Weights of a small transformer language model: MLP 3072 GELU, LayerNorm before each block.
Each number is 128 + 24 x the weight over its row's rms, rounded and kept within 0 to 255. Layers, rows and columns count from 0. Numbers have three digits each. The size before them is the row's rms in percent of the matrix's.

# down: layer 6 MLP down (transposed), 3072x768, rms 0.0295, rows 444-503, columns 144-191
# up: layer 6 MLP up, 3072x768, rms 0.0316, rows 445-504, columns 144-191
down444 101:139128134076187115089118149101110144157120142130142152137137128092105086135124147172131102123150147122128144088151077181164162154171138107082111
up445 104:127115144099137118138140129156140159144103144123146111167139114159131116131157125175072113132109147162133154071096125124123126105156070156128158
down445 102:110097119151118136126145102121143160151129162131148139149090129143129134103143127126115109118158121129109098130141132096127114128141127098156085
up446 094:125079148176138103104130122100137125147123132122129140145102150179132107128154127161094141121113109116160195140103133098128046115136131135116105
down446 096:131128183102133099130125127149129103134114159150109116165119121139107108085102134103179144130138080104128197116145148147124131168138160117097146
up447 097:128151164157091155120135137144123138127175155144149122147149120110134138129187134135072128124103098165097135132113146110187117107112088115092170
down447 100:123089160104137114131185126142118129152149123176107117139121126137109128112115129141130113147085107052121126186131095142132122146144118083130161
up448 103:105135138149106100127119166148129120090099154120161159142133126144134129155152094167181129096146142128144161113112112152117137133120055115108176
down448 105:118116144126166100105106114160142113133101087105117161123134140153107120097108145139149167178149132081151109096032093158166154103123128159161160
up449 095:129146108096147110138138150148093131100131139095111114145144147105143106127156128173112107129164118181148169104134063094118156141096160124145148
down449 100:079127100127122164142144131145120155107101179131171137135107141069110153101120153117154150117098130119088139147112171140140161141148116137132141
up450 098:119122133143169102149095145121113101126108105082140171161153095102139126156121098111127141140110166118133158165143172165151152146125139113145156
down450 102:154117126086087147131122187157104105069180089174175108095065114136124121115156142101121105147129123114104149097140140092184160120095136094067141
up451 101:104081109155142103168124104095182156130129100141134133136138136145144128114102129118137151115127106145172132157141123153108125148099182131104153
down451 115:108114146120145136160117091141130112124140145125126108125116118148106142126129110129150097183129120152099102145139158176127115137132142129096105
up452 096:147141144165090105161112103102135034117140191113141139126168103128118131073123108150137125100153158137103072145103088120111153155102103119145185
down452 097:131083108087075136138170108157122153132132086113142135140130135145097133110141169118116109119144099125121159118143142152131149158139171079091125
up453 098:147118117113171109166113116120139152106118118102149170130081134134174154102110168155160135112155124125090119171142115145142125114136144120125113
down453 092:179127117115136154125117103161109125156136125142103108131121121163133125159149129099134166118130137115137114130099134109126112105127073097188117
up454 097:083147141166153053132139134091109102132115083125168111158134112113127105114106123144081120125130139169159151105113143102132110106143105099120139
down454 087:151146101147120093105116115149129123136141121124120094111140123141123113105172144138134128130167159091111086144131134159149105157090174153121076
up455 096:117177113134125131115101154109127071106084109106128141115118151123146105132160115153136147179129137123178177152118154188140125127087110146100148
down455 100:133130110173094112171115120116130101097108100095142100112174167112120170098097120120143121103125147106127054161151149123136141153128138115130137
up456 101:118120110080176129153118135153110116135112118133126136113117142146126110116117132097146120115147128136147106110147110129149158138101061118131197
down456 098:132122124142084136102130122096112161133145168135143096144103138107134128152127133135138142101161099116094145134116132122093149111139117129111085
up457 110:109187084141151101155093157126108132099134144083109097055125125116141137122165126107078115133119118105119125127121120143112123096126073105102165
down457 111:161117150155142110132142151156108184148117161159142124133146172175161155150154120125120090122092102099114149166109119170147091153127160140166133
up458 098:165129111087100081131148133150095152115128101146189118115095135103134132122145144144128121124121159150108193155114109164123137112128061157110155
down458 096:104132141145177122107147139132158109097168128120127100150161108177132105164151132099103124162158097145116123150134105118115081124140138121121110
up459 107:084153134170144134140056124140171095131156112111160104144133111129172134113108117132101132140163109145122182114142074177081139156123110133135123
down459 109:118107112072135097101165088133092114125147107126098123103162105140125123144159190119154187163154135114104140112165103133128119126119146103125118
up460 095:094129109134098107117159123102148068127136100114151111159093125160117119126143140151152105156104194163141148145116110168117160150109129135089150
down460 092:160106169155129160106130145151133167139158164155145142126155139123135109122148126068129086097143094123108134113129133108136111179155141110137129
up461 092:157119082109142127127123131133119105127158109079131095123129133162099103125139132127131119149169124156173166199113063111124149153108120115141136
down461 091:131172135167101115096091114095106142133126188131158119135157134149124162133171087121120099104131131150113096113109115117095073099148126113171142
up462 103:121142153122138145127097101171135114113130144112123108119143143125123154148142111150160143114156126116118117128133106121115168130182107151118158
down462 109:121109072143101110125117151093119141146128110117130081138104148153155116097127138101130131102144151131123105119144149122090152123122106119110155
up463 096:148114117099113109090097114143138145152168099133115129154108122141137108145188137148131117112142106086118112127118093116133111157098104093116127
down463 100:137107098165110114137123126140104109104117112157147117136166098117139120167087132139065127110131170155094121110175138113110137155129118131093102
up464 099:149163138132140125153101163136134104097141121121155089132136125187113150110166117116118157123149116134120135132141147133099097109097093115155150
down464 100:103087117082125128152161097118130124147098114138122126131113138108162129147101155154155104133128121099134138100109141129147144151147152165096107
up465 094:125107155155157110144126146135136130112116134151140119169168108139120120123140148141128140120094170145157132158154121143096108095171093141149121
down465 087:136184121163096129129149088092099129134113132124126124125140143104163126110137116119109091135166127133103126089120157124140148141128144139136110
up466 102:101122104101113156142141106112094166127084111107139086119063123122121142130128113137120171107086129139165160128126109138158132140139165104135146
down466 099:135089135127161129139087120075145130107118093175121135096115120118121177117120132149115147149177129116131127131102106161095098116110119103102108
up467 103:097137087109095126112103144126120097134142154107149131114123116100093132097129096142154159123129138156108131140162129178133129156147123107150115
down467 102:134152144075157101145168101091138139108143061113126133123175108123081087170123115104133083088107142133121101135103163106132161142144125127182136
up468 105:108127140159164164083085117116166103100121121113160126150152128086157118139142120151082155116145149129114145132139113146145132134156128179099134
down468 095:170108099171165126123125124103099131109138119126109118143138123116114130105143173135125095120145088092144113140108163125157106085102135158097175
up469 089:117099156107145125159116100176131117151128148128140121157140120156141100139161140136132152136142146119066108119129134118134138120106190144152089
down469 094:170162115170132157136134151127118103125151082146122132089122133123146139118083111152150177102136092162182172126128132117153081166130097121073171
up470 101:114147145104143097118093114115105136103164110141115158142108102133145121146113108139061147132104134152119151136114122128119120134131103106120144
down470 102:128158058121142161099149152099117151148147127093149110119123128115106122117109124132111134118152138115130117126155107163083140124126158102133113
up471 098:142134125106114102142110193124114146143124079146163125146147108143161145144118089156139128102091167150136121125130135123167104081147091104134148
down471 092:097135117171162142114159103093116157168139133154081132142136104139078138158137131139175155109123140086138142143139123154159134152099132148055152
up472 094:091122137148139117113086172158146122099165135135135115148117168155131115119118081131149137135151135165150168150116089158143114156119116151126113
down472 105:156137105125105141172079127133091149139145125138162161118129146162107092078119132141100134113131160117140160113136068163132162137124123118109140
up473 099:122090086132096124099119159135122090113138115107094169135105107155147135090099139147127082130139123102160107190129099199140142127135125092146130
down473 101:108118173181137117114136159120116147156132151151110126173126134133119067132133091111125133125105124147135144121084075121129109139099115140089110
up474 105:104122091139178100115149151131122155139053108177151114117115096173129137128117145123115178139133173114133121096128118122107123128094094166116109
down474 100:088159142081146119151133145118109096121158071144119106076137155169155110117124111125109113122115142191154121120135108158111119140072151155136146
up475 103:107118148120087090173117141146145138107144108070145052109137131130151136126143125140099132138098105150141143115104106151167135116137168083129119
down475 104:093132152125126138159135145130154088146108146115098156149138125134129114101169137149153125160144147159110101114123162104077143146098081153119152
up476 100:113155132099140162101092116109132079115099105132119132123101121141144084120143142126082114114143126125158111150140124107145119144082111077090100
down476 103:150153102095096113118144118093111144131106156150146140134159146152110113141115105113103122153128132120108150133100119134138097134152119117132101
up477 098:141128117149149144149136141146098138135159125106165154113156118091118139162136131158100143135153120142119124114137102119134115117155143134143120
down477 097:090156112093134132103174097104143088140085139123099137142154114122139134153141143122171131129147142123144133129119147150161122125134117124146159
up478 097:087151115123134112099123146135125111158104122114140127131128123143150118152120126154147157154080157190111123155108125176145126140159097089121111
down478 085:183076150128099151122103118118110151133163087170145160122092132149132141125128130138114100089148090112159091091127107140122105158146152153118146
up479 104:118117113126104120095108152126171071147153130134150140139151149102132134155121124172107162112110156129090145155129139098121104141161114155124147
down479 114:149171133124130135150101158152173130175129177092097170159126142133147120139095162140144135131112180144123145079123114122122071173122112139080137
up480 103:105121135117069158136115079142136111126092132149144147122097067105098163129139132142076133184093135130183139143131134181133107105136139159115138
down480 098:185139137163145122139170111117139146156154141131120105097149127151129137125109119130128147075125111124106084158132144084119153127159119126133151
up481 100:080090153102114149145128149133122127117131158117152132080088070112120088143138118147102140143165133126130161117102143118097105104155072134131124
down481 105:099136130103154156146195127143125157179097107124089086137148133121113142157108138126129106097133120152098140122160147142160156164137126158114137
up482 094:136139122088116137154165147156126097167154142150179115097062094066103123149133132123121135141134127117175168109165141093122115141140126113128135
down482 101:120070157112094119087135129164139136138120129114137136113135127130101176128094112134094141179149093121130100119178114137138136095115138113147092
up483 098:093178074153161118161150126162117112148117083146137107123124107137172144092129141106115143090148148108109131139103093144113140159147105121128163
down483 096:164117198121155150132130143152164130128151162150129141152136126131106148116104147115137105166100125140162111116106129073163093140182119132124105
up484 102:071198133073104137126136128140094047131111136093144111130110098145168134100126123090120172154142158116083170152173099114121136106140132143153084
down484 108:102151105123143137119115108119085161127134119137102111129118106153193141103188138127101144113106109077134126120119139136119116135106106131123137
up485 097:129105096144146155158147123165169141145192159095149074185158111113139066159119090122103144157097101154110144147136113136192104164147155182152133
down485 094:135120174042159109150126107097103144121109110134100170087109172099135139085118161122141145153108166128166128117090115119095152089125082078118125
up486 095:118105131144157110123125136136144069118181139162146141114097154112107147141144120108118103148085138156168164094145123119146146149131132129144114
down486 103:109128137148133126136155109110102114173102130129150150123146122159139153116123119149122171123121111177117119125089128144123160125149123136134145
up487 097:098087126141183089147115175125166107113094120069136156127117143099144129082126143164105138108154147093163153136097102101142147112145075149161108
down487 102:113166103084106134125107118162109127161155136155143151135128085120164128149125139099141102129139156084107072103158144119183133114147121143147140
up488 101:139116119130127129174149113133141154099125101144115153161099060108145081084167120127117134149112096103144143165104134104099144166109105134113107
down488 103:125129121162123133111108066127128104152122168155128169150143118123163158103143139102115099136122114139099128156090141071106133151119109126214124
up489 103:141144123111101145110096107126068104129104137140124143145137150151174082166115145110116135150174103139111165087111143184119114170165105105114119
down489 103:113119121124094120125154141088169174116138138141135147122206092140129094099160126126111105154090144116120106126162133125091134108135169133122122
up490 099:127149124114101094129149144153109074086131165126133125128079163124125160140103118163100158105142161109120155108092105114123162109067138102119157
down490 096:144123154152098131162122126084133143113149129094100148138139102097129100106103116100123145154067121124140092149158127143156095099135106168142064
up491 096:110091102135120132077137131106119134125130119105148112128064133085113144151155150137108107181168132126145137135106096130121107157147144138101120
down491 090:115128148111141167166114149152108133109123113156089162124155115184104101107127126136151129112088132110096105087135153142137097138116165119154137
up492 100:107112108143125116127115148155132117124108127117135122186114115166146116125110115128124134079132148151167105154148127155145151123110120110130140
down492 104:095124102120088144111138105166109117107115122140114144114142102136173114147061098105030122179124115112107122126142119091145145141149153172114147
up493 101:111134148121145090112118125171142148094127129121144155158139167110123142096115168104128105093123157113126140146125099169138127118100129124133171
down493 094:122133094129184154159150103149149149171095122128167094128125109136161095138114095133169159119116114125156102131112129111142116151179091095124094
up494 094:121119150135085143125094171152153145166151132123159099147099114171124138107133127141137136118127148182162169133144084103115097101123126125147164
down494 097:131147125137133123149102144135139119097162188128124106090132138129131112094142107130119112157152084090107114117128121129167129099133140148103084
up495 105:112159086115122104107095135145157093145126120125162111112113150120144096125102143126140137101126148192088199169177143169184139127140081107108127
down495 102:117090185101152127094143147103078120117146204154129126136142129102129083153152105173100132085130133140127137128134105134109112149151150112138126
up496 098:120082068127104100134157114104221139168110152125126121081167132106173078143080106147064118097098136169140139102135117123118118122121126109077185
down496 086:167121122133114100134094170151074118122140112126158081129109149115107167126174107101187124153170134095123114126128123118114149092132115151143118
up497 104:104124170132122112140105126150123134114097121122136104112149133161099137124116152110119119177169121158140107142122111101110131110127126139135120
down497 108:086103174153121149136127103105161108165120111153140122131179157161109126112152123118109119061183093123073117143131128128087136133121092144164128
up498 097:060132118118123114169134129174140151106088111099150087122110111179179118123097126132168145069137152132138133178127158122138151128128116141116114
down498 097:169121056076135168147113115133110113134087061107162121157144137143108150133116115116092124160115071134086096178111127146137099156155172132136123
up499 106:099140103101102135121100152112141137108144120151131109115142090139130090131062098098113107120133158150149110180119111143135131077116110174124165
down499 103:116136085115142159124184153087132122142115118155135162107099136084098134138123073135169113111166151170147125134115120142111119102132131093131083
up500 110:128127117139122100138105092132134073126121159160104101164135140167141114107155161110126112127132152110097150137114120151140115159134145134138154
down500 110:122103169152130167096095127137131129096142130141118065104119165154103107125178088149184095110170087146158133139125117116140096137122154150160104
up501 100:112114125093119132123101124120126150118145155129097104151112095161118128105121108138091136100111111144159124155134138103145172124125125118093128
down501 102:172091123111118137157179125158122128131123116136176143096119138108089151153112154143115101131123151112103124120098119153092102172185104121124191
up502 100:103104081107134122145123115119166180091094135128105124124119081098166116146137128144123114110173094099158120178111110145162098094113143144128126
down502 107:134107088136115107130179092104122162123138121143144116141144115139137132099132131130146105104154112187105165149113132113115071128138138125170141
up503 101:120109070131104122116111162107131104126129104127147103148128093105132075127134111120079126128121129149101099125155150122172052116069110124099121
down503 088:129144191114152141150173134106103162149151126146087138154127115160111100104150129150139116160146112075182116111093083111114114115198141110166139
up504 097:106131104135131144144147124141139115130115127130140102115080107148144107108144144084143092096137170158121086156137118133160118161118120127123124